Weights of a small GPT-style language model, trained from scratch on English Wikipedia: 8 heads of 32, vocabulary 4096.
Each number is 128 + 24 x the weight over its row's rms, rounded and kept within 0 to 255. Layers, rows and columns count from 0. Numbers have three digits each. The size before them is the row's rms in percent of the matrix's.

# up: layer 8 MLP up, 768x128, rms 0.588, rows 111-290, columns 64-95
# down: layer 8 MLP down (transposed), 768x128, rms 0.279, rows 111-290, columns 64-95
up111 104:125145116134128158174144121133131170162107167147132189165124093140143146109108102110137157128143
down111 102:076116111104120092091121144145161146143132131140157160140110108151144105105077091129101141120115
up112 096:130122122130150116156127143110144142106116113139123088131131109183091161111130074192123112190137
down112 100:130157156122114125107130151134131153132107116108154111123109164143128131134104091111106123172143
up113 114:092079119144130125164118127091156103132134141137114144100108147130156128114137105129165163138126
down113 120:114157135123127173140116134162155163115144142103138120132173098121127133092072072123163181142150
up114 114:141120117144135164173141130135127183108147144154079120163082174126139131140112115115094102104122
down114 111:130117117156111173155133151130108167082149140110113160167110117147165116117132090096101108163141
up115 094:147121121133103150091118117101118099103112147118176149130142129137080140125104088078127124137157
down115 095:150116126119132171099119110140143111116071128155074081139143136151154104103111135099115086097153
up116 095:097151138148121172142101138102088129147122081139158124082125076103089163116133145085105092130181
down116 100:120160119162146117171140147156092157123127127153117184138155107143167111114152125121152117139142
up117 098:068145164088122135151082124098125125123182105110127124131144142146116140106169132125173134083145
down117 102:135121109107133154125145121106146125124186110129168167072120121128147121114134127099111096111117
up118 102:142117170167134109134121100141090127150138118180090128107145147126112136111137119141149118120127
down118 107:106102076100119113120135169139091147117136134183172137122155109111104133097146152169142119134113
up119 109:140124145137145111164110125092104161134120117146137086105155142114148093126112131141151055153093
down119 105:118144132171153116152095120084124106170126110145143113183153118162150055131113136160122105134085
up120 114:091128099131139120115087114111169095150169140161129154083140141099076116200104137123182154149115
down120 112:129155153156088104121122116161144091088138138143144156117123137099121122168128139132124144078077
up121 100:144209143147124166151085101135110140092138106137111128154150132107167104128130122127106099115151
down121 100:129165123134145122193118090109168110131154098122122119108148123103091102137147107116141149116118
up122 006:157136125117129131109135081167120129116110115135098115142158132073112119114160133135166116127122
down122 009:120139119110133102114148090148140150150114140120108150118117156079130139105131174125151091149150
up123 111:115097130179133113149124177125117111106140123126129145123162118100161125136089074145179127136143
down123 110:134100121130112162120129087126137104115155155169146119094150078128135090067129077127169095143108
up124 110:170079117165117156081139152157101122101114120138139114156134163166132126180179098139104126125102
down124 104:139089107097159110139096159160142142144124135125086141138137117138138114142164128103145103152155
up125 106:123119138134099108107140123152137155087135094149140135130099112119171117093128128125100127156116
down125 102:122138062114155072143137141151144190119170117175091133096139153164142113152098128133101149134151
up126 107:104129142154122145109135118094105109101125118102099075136167124118175150121176132111123153165138
down126 111:119107077112112128113105107103130111118160150099117084122120174164133106137126159133116143150102
up127 099:143150149155179116125094112125129141116139160108151150098120172146135130131154097084132124127149
down127 095:168102117121165133136116111117126166119134123118134131112107173169129122141158128104127161126101
up128 089:121129083156143140070120129148099130104164146115142126136161131144156095128102100138129113183124
down128 097:115142119107086116084111145163113106163129171144136137152161141138157136110108146123154118121135
up129 115:187110141140123108150134125138117156148154130145103095101148138117094178106122170107159139108111
down129 117:172149147136124135131140139119098124118131125103063125086100097089125104122107110106095092137127
up130 105:111135151144153146111111183153080119119125169135098125164121152141101136147160078092135133144112
down130 111:146134118157116158094129149113081091144138152078121120122115135163109155071128111138096103148112
up131 105:138095093129133165125121129125100141099159194150154151124125152131132108120122146148139154163089
down131 107:123162121097143143111158099111084163100113140143139150120098139156133147092104121167104128086103
up132 094:136134160122084112108134126108135099134164135139159154120118137157139115133125168146131149116158
down132 099:102110194122134139111094160116137145112188143103115138095144081157111123145124142129133132146128
up133 106:102153128180120147138143150138099150087136131152164120148106120092120133132158103139152151138122
down133 107:139131134140161165111143171161093155103120145109123085151161092094157114102121113132125124092117
up134 099:120068116134086125118104163128127122109118094149121096141146149154185121108130145137096085165127
down134 106:126145183123119130136113092133092123137109128120119141116145152159160168088165092144134070149149
up135 107:144103148109131112167185129137120164177122132120104148168179135103157158131112164126146138121114
down135 111:149182143119160099165171129136132118116136113129103108138125112147140117153126137118172140128126
up136 112:116117181193119128106152138111159145132163157132128170144139145116171131149104110113098095121141
down136 108:140124138160074110105147114087146136134116139112139117153097153147178140130116127183141127118154
up137 111:116176117138109124104098166145119167145136156149141127100140149160149115128150130098144107061161
down137 111:161160109117164113120085125107123128118125126114125116100114124121122137116152135094164126095098
up138 099:157089097186104152126119147109108179162095098107145115112123121156128090138137097125136149128131
down138 103:171134097176092160087119142133118109150086188165139114142130131139137114124141132119167149126112
up139 106:126125154099119124127094134163123108114151168112142112108124117107126127188125115112084134123147
down139 108:135132131060158136133088126125117119124150140113141138136164125146115128112150149091124084111172
up140 010:130083143153093117116106141111102123121111124155099128096117174154177118134139153113139143128135
down140 015:091166117118064156116097143131120150143111101148129138101099121120138149152109142115127130147094
up141 102:069110131120107162105128127135120085128141151138095151135163168122141152165120146082125128146122
down141 105:116112118133126095129132105104149134121128120115150121161095123128167115149117149110173155118122
up142 085:119129112101119132143142113120107090105143129151145097098142116089134111145105080136132120137097
down142 091:133140116157158140157164139092106130110153103138092143120073110137125134133104069127138094144136
up143 101:108123117149147153193110136147116108127140159121097083114117127137127142104162099153129139154159
down143 093:155149134119175157137126130137139093120047163108131092157126127166135137108140125162149120121130
up144 101:132163111105103128122065162158130132126151063134158103139158134120130147145138109135126135136105
down144 094:101163153059129087125166148158104097138186124125096131124130154110172138119133136115109091125134
up145 103:126132112110147112089120140100138132121136100108148128146146124133124108107145101141132138179114
down145 102:115135119119165077112111143089107154155135129144165133136074123117145098137155118105183133129143
up146 102:104132128115141173142135134098129127126119175142152129121137134133173152131167104096136183112153
down146 107:112095162124135094130109148131126171130164146166089109098113124110132133139170147063133153123161
up147 115:134101105141145138129112138140110160129126157171137166125124135154171102165131104134106173169122
down147 109:119158110142139135131090147144121137176086128127146172128113148150129075161114114150096179123099
up148 082:130133173108079104133123154125115121140133118139129168121122120109115077112132101109175140101114
down148 095:091162136104155136109136110127131124157129156098103132149116145113130149144141093079092116158190
up149 099:103167107130105155134094150133095082076138148145113105148132137074157176135103082160105125174127
down149 100:117140132102132150135134104134110123115134173172115138198092141102145165124127115142099121183132
up150 103:148118128095120155103121094104094138109114195177107133086102122132142169105107122090105113131129
down150 106:118116181142084122096120150107112124132123177151130123075176084093116142066116114127122111120133
up151 095:149091108124132130143118122121088124097127114114128106107127135139177127170125135156139159148139
down151 089:114111134125147142167115110158100130154141144097131149118114127128206090139120110137154157137090
up152 100:110120112132123143180104110094105154093165117132167111143163131142086159123120126122112124161127
down152 104:162134123127100139137080151153137111136137135131150109123139137141187136102134147097104143104186
up153 099:092076138091119160132110131135138126138123163105141137110166141153150113128110119151104155165139
down153 101:152102148121124169115114105132134126128154106103163139098130120132179117137123128100083149146148
up154 091:091147117071114135136138089152110118114143113123085172131158137056137114155101095125102157066146
down154 091:126162134128118151118126148124118136131165171109129136096196132135116137114106140134128097144111
up155 103:113167102108084138116147141113115164168149109135127091128158141123137161160157156129119141149121
down155 106:155087149108098128164106124169111144151127152132133079148073080130142115123112109133141099152141
up156 090:127123138122116103162106100133111079104141117108127160106141137126127096088138114099129140130130
down156 091:139153085087128063116149107131133103108061120139148139124133109143112130095114119125103131120098
up157 104:121131144144076112132142153095141174151142087094141112142132142149118144136141103099148121147133
down157 102:086142144121118106130170158073132129161152127087099144148115107117087147130161135138131128140175
up158 094:086147152065145102152102123161123120153148128105097157133138141106111129096062096094122110130119
down158 103:102097120121129162157126134159179102100137126129133107139130156111118154153177128140114092119141
up159 101:132128149148097166177117149111087080128117096132146162093142130152172158121167137136130133116138
down159 108:124192129164088108131160119142090088122130107129171129107146130115144134129153134166131088126101
up160 108:107087117133133132121158162098127123126128120124146129095131132159110122145118100102116119115161
down160 112:100127124116125119135118140091151103193135136123156155128148131203142105092102103162116172136106
up161 103:140141127128118118104120085154103120100112104136091106180170122114127125106136150106075089143145
down161 107:117134153137175119129101127082178155165124126075147119141110117099119158101139117120074095097137
up162 103:087142154131107140106128200140103133085147163158179168126118115133119140140117126140117171160116
down162 094:109174136135118093129139160109067138110112136145113166121131144135068111132139099125108169129117
up163 117:193169117132144130093132127125140161152166121118105146175130135131098111161077141119131112141113
down163 107:174185123098165119123125141131169130105174105116135133151132101133099112134102118145147114122105
up164 007:158104168105141139081126132118141112144132118144127117117155159097187120140203154111124123110133
down164 010:133088131166145132151122153111105095124124142085136139090131089172114111104143101135117095161096
up165 106:143160127148148120148144097103165128099135183109111127137155123143125143102113138114105134135152
down165 104:136129169134154103158108139138114126102087112110128089132155100128117101092100181100117108124106
up166 107:117136130155098164139112140117175122131127143093133076092106174134103131148158110103165130122148
down166 108:085166151128168158137130103122136098141100129081111089099131133103144156137121125138155137135156
up167 096:158173133100152123173121092150121126125115150098146084128120102138121097097149116123155136137099
down167 099:126149135119147125090133103162092142132168148140152082097117129135143164094162107104155146134088
up168 102:104162152118072136113071110138109157142128130117140058153141134133094118112112122148145119149106
down168 107:140167132122109148131151118162078134136119096136141113157106086142115123179146150152136097100136
up169 109:141126132127130131141159144109120109105110130121152081128121127100129135103127124126137113100087
down169 105:171111137163163097103138127090132121126149147104122088137122107142128112169140161119062100133125
up170 005:118123136117100173128120125133122129129157100105102173155151118104121114107137141113122115152089
down170 007:160132093166092158082177076061177141145149085133101140126116106128110151111127111140181105118097
up171 091:161129144155102106162122110158156174154149106081117118109157142113117116122113094085152111177122
down171 088:125140157091108121159108119121149148142139155124126125092121137141115116132138113144145131134108
up172 093:103144120190134120126163132144142117109116091157170160125145122132087094134119131147139147127130
down172 091:121173126156155143113119155107120148132125099145123128156111139113164128149130146157169129186120
up173 106:158140122119157153091145115183132120134170135152193173162152123155150128052145130092107139116131
down173 096:107149138168105158131119097148131153129172078143109142134103150147110119145087171122132126148122
up174 097:111148126144168107155106110122110145116080128157120133146123165121136105145107110119128136119121
down174 098:108149123107164058149105083141098133113119141127103128180130144118114100093145155107090112079128
up175 102:084153125117093132137142144130087120106144141124162102119105135133112170136117144146149088162109
down175 104:063121112124151142129144128101122116102118150114126104079145153171148191144146176091139095113101
up176 098:146141151141113102129123145098144126114154141148166109065151174062127109114126087139081139120149
down176 092:146123140174130121093138142161142145114146122136163092135122163138128137102140095115099115144143
up177 115:123120136146127159124126108130125150142116119107100122102144116086095159100148092136088125119136
down177 109:172105113124113104133172119117143121147115137090092114113144141083106135117123128114122164113133
up178 107:148138129170128092081103091112101100122080138114115113176148121137104150140123128118146125115095
down178 115:131130145135121131068129088118140080138100147152148158145106120125109116108102144114125125108109
up179 104:111104124125113104085082134063109108131108100126175089130164121116120145101137093158143135125130
down179 103:102099131113126113090133124079143120127130113110170094105148124139097153106101123171115125179135
up180 098:172116134170146105102126154111090093161118109136098120080135143129128130134146143126133113149112
down180 107:156083155147115168124140139106121136171170173128113122087123146123134108175129115120124117131110
up181 106:140154143122152174128128132205104148098105157122139093088152127119121184150129110095116175158098
down181 107:152114144140118084152111135172139086144141125131090089113122123125131154130118133117114168138055
up182 096:164185113117130143106114144062098168112150138114173135127121138124141126127081125121152124068126
down182 094:126142166137133100104095137137124111138187112143171133091121169174122135124157072137133101081145
up183 115:136146141161152134121143091144128175143184105109099097124123144162149109124160143140132132142121
down183 105:148169131133121133147145107126124173110161122111118100154106142199079147155106161142155115139081
up184 105:084137133118119100152121145108099156138170101128150123097138123152149085118108134131098105133120
down184 106:081156140146112088148105148103139119143137170159147142093137100168163076152139137134077125108096
up185 108:088122162134120109134119150123125125151166165108125110113122111114128152073144142163131160193124
down185 103:099125104173143100128129152134148102141154138090185161179153126127145121088167140117136135163140
up186 113:122130110132107142143150123162117121090164164159115147130129163159138176134102128130129130124146
down186 106:136099111129132132151133115133107131108124115132109140143120105104090112128107150130123110131101
up187 111:153103132122056104133121140083146176103115111095136138123150115116110125111046088144116120153145
down187 112:122114138099103123138074119077148129131119134070124115096131138082120114108145097124120153161125
up188 098:093154173111123111105157126129085146129162110140158162197136139143118144100140074134117133152136
down188 101:121114100104103132122110107142081128089161120083137130176132139144108157101148109111134147109116
up189 097:093172111124129140082136150148134121101108089104129140129121147109110104138122146130116122136115
down189 094:110129106136105161113125109128163140107140122098094103130102145088085100129100144120150121120090
up190 095:127112145113123137132087149125103125108072161147098108143104132121124132108108096134101140131189
down190 095:096112114119123160118140099065080152134110118127102117130091136137128134131137148166111162124148
up191 088:111098113161142124153170086105155098157160156145111145143094159127127142139124128126105101138178
down191 089:135117128147150112139136094148127130123175131150097162145123099139107158128103144164111138116105
up192 100:150140146112139183132122101139152116095081078124144133142141112141102154169116085163135146117160
down192 101:119130135124125125114143148175161136111132080106150115115124119135122110139131121119116152150154
up193 130:131111129113152175131156179146124098114151125102135125085100144135121139105162131092096143123150
down193 109:106123138110107145166110178138157101120107124105159119091108121210155151145143165100104154133125
up194 090:113107116134156144084088124120122149137106131129117108125119127158131150157147150125116147165148
down194 088:111137123103063160128130125138100132145133095134112109150116122150142173111138137141120120138146
up195 093:109136136153109141108114143124084152119109123130126148111120138105130143116186160141172124180123
down195 095:107132132124144128135079130111080196147084160103147164160123118153087172112106138142112146102153
up196 094:134127125123106161105128112127099109134175153176101147127122141121142173100114119122116114134128
down196 094:181112115146168134137134100131115104103159103124133136135118103144085130084119153136137145124142
up197 111:142105092152134138162150119137147121092165174147135135138132125129116122143139150102146115148181
down197 111:129165126139158138146187125121144121150104159095146135156124121106128142137149131098110151111139
up198 098:128097138092065162132135166135141102082145096133153119132126115167113062134114114143153103173091
down198 094:155133187161128118147135148112126133146173110129129089126106058121091109127134115162155139133118
up199 104:084127130099148118103163103148115125143142056106155100082130139153097108115129153107097151095191
down199 104:155156116157123114124149156129084127129175126118126125153097124124134155125143129183103117106163
up200 102:087139131153107139115149141108122109109142081119153097100099110103086125170093132161138176171098
down200 099:114162154165109151096194111080139135134188125127146118105138097101123143161096128115131123145117
up201 088:137164118127128132158094097115130115132135153109125159071125114108152105092073093124131152136104
down201 095:158123104156107117124121129129136092116114116119118115160168165124144125113116085127133113153107
up202 104:171117108109129134077100167084084116137088135153154136126141121153093119125104107128119104143100
down202 105:113107135057102109112138146098107095114120105145133160112155132149135118159152133142084104102080
up203 105:099138108103114126153124125109113086137142126125160137158130163109125096172131160108113111114135
down203 105:142100155137100135149114108124085093114143095150103113137181139099123124172112116137133132120118
up204 090:135150144141101151127098157112144169126088136124113172104112141119127132138159134152123113111109
down204 093:134136113124100118099097111146150122117130111127162168135129111135109111135143168106092107145143
up205 096:138139116126145114126122099125107143151106101146121096149172157118138114132105154107104118142123
down205 098:087128128152160118120051122109155085157125121140118115133131111116173127167199152147154159118105
up206 105:127145136108083161164124123104125150171119099126169101129149128128123114100130091166102099107154
down206 102:130145147163120166123136181095117151153137122119125183127125110115131146071146113108119099120145
up207 103:122101126116100140130112152169115137112130150112153114143140148169111147143101108121125132160109
down207 105:113101128131151107113142120152099118098120178116114142107170127129101115110108155097125142104106
up208 096:141080124099158097111139146109136141162149130150122094140111162133117107164116136120150049109084
down208 100:122140118137159127144092133134112149130151133100137143173127136138132090157110164104094102100077
up209 107:123136140123132118134141101128137132128147129114109129121161102054148121122107153118123201148115
down209 106:127125129163141118136148137115120095115123119128113135134171112095105158131102166151166198180123
up210 111:134104166119124136150104099150134116138102095114138115109169138116131109097098156140115141108103
down210 106:091125146101091140112085069138122071142094117141114091128099110123085115115109138147136120160132
up211 094:135137144119089114135181164161136119156111169170080168128157154126119150070122098080153122108138
down211 095:115136117138084147135154107176151063147166110113130155114145169122183159123102139121115128126124
up212 104:077171136161138139091159167102131122093123154118144186117125115104117108126128117130090149137141
down212 105:113159156116094151124172101076128131152070122129117168130113150123105117137119135110141116118140
up213 102:122066102097116153125127145124084137083102101113120076134161138179100127104151121144159118138132
down213 103:113118121142103190169139153102140160114149145130115122102101071149116130105103098132129126100083
up214 088:107116107157145126161118103099090150087101085172068129126141124102117156152102102120155133154156
down214 092:106064131128080106171107091118126121146115171144160115090129147083134142181139170105122131142117
up215 096:127125156110110124103144104115108116100151145144154174113156145141093094087119095115117160125075
down215 098:102141155134130085119135116104099127138132180149126103144100135072118127135132139103108094141148
up216 096:079146110119111142125149112146123154118167119111132173116125136097143118107091141134134132141132
down216 103:177130094178133134141088120101121140118159148130118111139138188144168140121113105114116145116149
up217 127:112172149118098145112116168086127115123137102105132106101164086122147114123113149130142096105112
down217 115:128038101139118164117123127107156158119104098092115116108162144152101115135137083126143107129125
up218 008:109147183121127137117152147097129111121141135144099089083163123119116109092123163149122120091148
down218 013:126138126149144166144120070154121104141131157117125104113141098090115137172116134191116092117144
up219 105:156161108082113117134177137101101125129154139092135088110132118126122126114139129072107130123156
down219 104:114106123122091069104147129091138101125088156120129101126107105137118125143148183122113095151148
up220 108:106148143148081142123125166103097102129102119138123125171134177159124091173104112085125087161157
down220 109:090091128168118132120099140112135135173147112150155129159125118168112095148169073145176117154163
up221 108:135152150133149099116128131114103154101088145114097136121137102079131154132102120131157119094146
down221 105:124151135153167076178137147111124096130085127146097122114106075117084144120137089143106159140151
up222 103:139123132154132149122134112130098145128121136137074154114139158111150151171120081129165155116086
down222 101:168114143097156130155068108162156135128147131133094113098100143114145107136105111109130159083120
up223 092:083185132149121127091097139152146105143106093120106122139152138159113117162140121132080159157120
down223 087:115165127108122162178132140143156132125127101137099093173140139118122083132114093085153061096082
up224 096:099126147148110122150121096123124119120103110147117122126107141138125103106145149122144170138106
down224 093:096147157148113093154125107089166130144121098106122103134108137148085104148144148101143142185125
up225 106:108119113113101102130132077097118126125105145145126110122110113123117164112171127161157140117089
down225 104:132095151116084108075084166184142130075117120169109120075119138148115150106145122127153179119136
up226 125:149150124148123079116170114084105122114136183154074148149112113138105130144173137128162102114128
down226 111:108092140163150115120118142125165136097155150084120136149104078176148131144152163082095159110116
up227 106:150127166111123105129176104090142131160089146089127132118144116111107150124116149137110177156113
down227 103:112145126147145109141128102141152144135121140162091165150150144149145127147111157146120147113147
up228 101:119148102161123112133117118124128136123131118088103136114169128119109101118110182104160104155136
down228 104:086122115177163087110133116125094146149104131096124142114170112141128114151137141138114120131116
up229 094:174114134128137165156090149123099110123114094118137105117128165164118140120136114105124145137133
down229 091:138153128134088081149076120138115099096146084117130139110117123115169100172098106128160102125114
up230 109:120109127142113116124100088169165138155156093156089170127128130101131098118175095119111111091136
down230 102:125155110126102125120105158139147170163157113149090157145086144129147083118165144130120117073136
up231 111:103105143130123177134133162162084132114102117100124104097148169097126105111167148104122099149156
down231 112:131136067097142135104157142124119151106096141098127120138131161133147094120160105125103116105162
up232 094:125113116151139168136100175130148130171124106117161122124143110096115126112099209091108115124138
down232 090:147106099109137135148113145127131108135092043088145149153150125128143154140108165121115130126111
up233 101:133139097108138127153156130115138137073145164132146143154137104151102147165164121104104105170134
down233 097:103132144101146103132146165087115107141123148164128158169117097125113145112106142062153102130055
up234 097:140156119135134146116133114098113103109184113149102156120135142124174139113126117164108177102073
down234 103:096132129141099148132157115148118120092146151110109144111073084142118103120115124116078116119084
up235 098:096163127132084101143142110118150110117133133156133137119153139140172102150106133120128141116165
down235 094:143153138087104107112124142120178105117138107154151148130141120148128145124099134115105148110157
up236 094:111129122147152104101138172144118097112087084139114130156103127115105104145157096093109130125120
down236 094:097130099109102139116134100169112132123114138112133113124123093107126158141148148127132169121155
up237 092:122136072165107126161132139105137145139104130154114124102159121150131138170115149142129125122089
down237 091:076136097130139094097140109142170096120165112121104130134122111091165118165107115116131110142141
up238 094:124116134168093154106124158151148147143090094141136137151146156063123122132131109134152125143115
down238 093:150145143101102135130108172111150122164122086162113144107187150116086151109150109143158146116144
up239 106:098112092158112100130135135157197145137112109124161093104122098137119138141100099082063130151123
down239 111:083097155154136117149135129143187115112122138144150139159136103143088127076141122179101137146111
up240 114:112122132130139166098108125135118101104125138101109166131162157182143159122183098126127135165126
down240 104:083112134143135134125127151132116118133158116085118111105130130181135130157175153132136131124122
up241 094:107108102106141124129123100134138111158136125150149116138162141117076084159105129078139120133159
down241 093:139112154151121111152112113134094161094092129134111104109132108124101143133129090131123141156142
up242 119:166120149162093119113113163122142099120160141178144138093141127139117114137097138143152104137118
down242 116:157143124077135100097169154120134090139155147169110122132121122157162073124118167166129129087129
up243 098:141101128162139132174127160131163149099127119184128154140127133101153111116133130133133123152130
down243 099:093125143173151108161151144144122110142115098119137106122122142145144097107161129133114106153124
up244 094:130124151133124125153117164144147121132154108179131185148188143127113154113112112114087157163194
down244 099:144108127101137149150157132123044097127126121167121152126159153161082113130107102098114148135165
up245 113:126159098116125112141095127124114130144137116110132132063129143134089165173113087141135102104116
down245 108:104169117135143142138124125176151095125159151169131134126136145115111123124157123118145156165109
up246 103:133135080162149151113118101159066136079129177150113136126121091112146130141091139120103131164136
down246 106:148136108118136130106087121129095140090158159109143121097120095114097132098083127118074094099117
up247 098:098136135135140124125144115071159152050137100099153124110117124077114080052139120108113146137156
down247 098:120121134112118106151120150169133112099096091147119142150115139086098101124097096108120129135119
up248 099:108117150137116115144153129078105107112125114106125145126129132116126132179145106141089106156132
down248 103:130113152093162198117074131133119121126104114184092137124132096117144136148116131141140114088105
up249 103:150122112153162133140115095108165169115174106128093135160148163113101133125125104171118113143117
down249 105:150123072128115156136146145082110082115143141110084130141136175126077136151160104140128149095128
up250 106:156127123099173128100091147139109115102105115124129137143132122128121125104132127102137119078083
down250 102:126116096121127130147140100148155127101139140160128130123136151093143098160171128086145111130146
up251 101:127161125088086147093160124085120115124114121137116128153159111159100116150114149142127155086150
down251 104:159116112122120117118134129141172119113106138135108128116124139160150149135149153042127132080122
up252 102:087128151152167142093132129187128173117150141124100119116125114105136075129101084118148155125098
down252 102:129118113152165207110141141110140131118128136140134140092109102153145108106126112140136101120101
up253 104:116075123145111132121135119140116144166132097135157154131176139120142112156110070136096120127136
down253 101:131092158122106118146121134119107159158118111142130120112146153106102105140094084117094121119133
up254 103:107180113149128128147112186103133114127129137152211156131148083158130098104138142096109162134144
down254 103:074139116183122151151113099139093147102099124139133095165127098120169124101104133085154127111151
up255 101:159119145116098139121135095117139115148141142099117107131119148170140132133128108154168132096117
down255 101:147133115104147136107112116135139068139128108120134121123084092155090129134157124115146118131149
up256 093:093134122144103129150077126130136164117093093151110125126137138089096109135103128127107138118110
down256 086:075140104103145127144099106151142123133153093118080156122158136146092104076154122126132159112110
up257 096:153131106172141126124130101108132121096158104125118151127118114100144111136142114082140146125166
down257 099:106105133124095134146155157152167144124158112113176127135125136099122134203098113101121095119113
up258 113:121082125155117096133127129102115169094078102133164110092106108124173110134112141134142145124114
down258 117:119094152141133195064144115127100115143078145154174133127121070125155094141114134099159101094123
up259 104:130120146141112104160096140142123087146135101087105102110150115094120136085106143106095116163146
down259 101:098118134131151086070114094129161126125133139086143137152090129105168124120118157116108114124156
up260 093:093127131143082114158124104143110129128127175111133148117130136127082110129123083105120120126087
down260 094:138138160105107124162150173109079099110120128116097131143123108142145115120147103086121139118091
up261 100:121122115112144109099119112143089114136103136156144114155098139112156126109210113103147120137141
down261 104:151162134179097107112145156118101117182111148146149126098086142091141152133165121138121130105147
up262 106:088097124112114168103180152116091150147095103122099106109162125143119146122164128071127132149127
down262 108:104137143099126117126155097098104112150080101139112123129147102123147128090128158095117164125129
up263 096:177103159164117157107114145104100076114129125143159108175166138143161099174142133149154132134097
down263 099:140164071139155134135168114110115096139096130112118107112106109136137138101147155138125134107086
up264 101:150095087151114121137123141118143105200101158118083145153148127097140141127155148084145145085165
down264 093:134100088106138093100088153165109134101113137180100138120125084122122125152161192107092157155154
up265 104:126140094119138142160150096109132132094175123144102110123139111124085128150112110168136165160111
down265 107:151137125109155148127158117121086117102176118117160116131163122142117091110145143145158181124130
up266 111:128089155090115118114144105088113146155131121153129136123129146120136187185135130176146135106113
down266 113:153133121135127106148137105089126144156112155164092148100126140116134152148108117161179118092112
up267 112:141061126129123116138121093139139110146114114104176135147146137115148140136095141130132124127117
down267 111:113099156130132156132078061137144105141102147127154118104125124135116171142129159079144181095149
up268 105:132144123098145121129135150146127108124129125136125100136118137145111138111107156135142144119141
down268 099:143109132117099132173089116150161121113184140180125114138107115151094165092120121145161122095123
up269 098:140133184092161109135128091178163148145130101079172171097156156149133125104073132156114113149120
down269 106:125120119116107146129112122165146142122159106131138177109134158133154117119123084120123143142126
up270 113:144113125124112123115153129123122168086151130146108144118103181171125135101095141154161130156098
down270 106:126126154138119107160152139155163130101140115165111155124095122147118106075174153133110122115089
up271 107:137096115162156091166165132132111123163090135108128123087129182124129154120097103078074117105098
down271 117:132131130165154123119122136117122089149112083079111141090141132152186151149145157109140120129088
up272 092:139105123093146124113154162109130095130109111110095172125121099124130146120128150115083133132131
down272 091:132125109135120112121112100121110137150149114140126180084114126135088137127147130081121167157108
up273 096:099103114189131096122126153136080130159101132117156123120163150123145111126135163099190106114140
down273 095:101142122160099091125154140143133140156081099104153147126156152124151155142129151134161090137161
up274 106:162120129121125135084111152115128117099184175085082079136168173087148127142132131146147101099102
down274 106:125130131155126139132153129157127113146125121166133097112133134131138136150117144131135074078096
up275 106:149106147124088098121146088100165152135133184130134127159166110132125125130106101126104146146110
down275 111:114133102152150132127142112112158117144126153127101131165131041124145109112135121148118144091119
up276 105:138133133120126146124110106073089057128141161123150120126120122101135128103148111139110175116147
down276 107:126114148124109155103145144128092123134166142164125132139098164115114107100156093171105139137137
up277 095:142159127145124177136107147136141136112159123093116165115132161087179163084147098162088131125093
down277 102:134095100122119135117148114104126117127147155125160121122130093137130116106120141142111149111096
up278 088:106123105149085093118092101128128159084102157140109131091127121140137112147107122121120104112102
down278 090:129172096102102157111112117106165136144131091104134110094135171102133140094123122168110107121123
up279 086:121138118173136177171126077151130142121140109151151121098108133113170138150119081136133136109131
down279 093:110090140137190150172101123152117137136109105112094140111101121152132127173113086146133122110120
up280 110:160122124171143157152118131170104119110155193148134116135137118107116132127124156099120138139136
down280 105:109162134140088156114147147132117090098135134127138150144141138111091124147118131097125110119118
up281 095:135088126124109110097131154127123121139125114117105122125146129116120094164106136110123093137148
down281 096:166089083126154135132128174129119118119076107110149157098124126122148133125136136077177124142149
up282 102:086111164105134096109136109096147170124151127132112114094144128111104082093124133108162134125109
down282 107:133117116127163134136136137118097083135139120063108121107155098132139184115147178164175115171100
up283 108:129102155103179104116101129142144150133108150110093153175116119132154185104113097109159139155110
down283 104:142145136111157080116122113162165144147114108118139139147118098104148130104115130136162157144111
up284 097:117104119137109108106103168154147089148110117097114128143153119150103156175143112091121105162104
down284 098:148122138133112110073125139142137133124145120138147125163182120092100133130170092132100113143152
up285 099:131149113145091114160153128133103115104105112170115126158124139105121131089128085162123147081103
down285 098:156123148137156131142132147088106113135069123150127141110095146171131129147119121127082132094115
up286 098:135132119098153121135103148166118080154111135101126152126137106051115157161139105117096123156141
down286 102:122148100173126099159103105144106141113108108119134133163175159086123119155103117099113167122104
up287 115:109116187131106118114158145138110118126103150116159106124113143141140133107119114109128087169135
down287 118:129130080064102135135146133076130135139149143114147127142140088122163113139133134127144096124179
up288 079:119162121167163158115135155164104112132118139147104143125168162154089110105140146124139126103157
down288 083:135123120133137109130143097152110152105097139134141094125099119158123137113142120153134149147085
up289 089:105160137137110083121117092136121113110159161152149087096119141127162131139132120126160137175127
down289 089:122135098156128101126149132110129115093116133106148120121128095123148151170140092121157112136135
up290 108:106121164116156103113149111162133110098121080141140108074119120073137138160083134136129155069102
down290 108:115114116149155108138086110138141123151111137158084114130132133114146171124129116120128132103116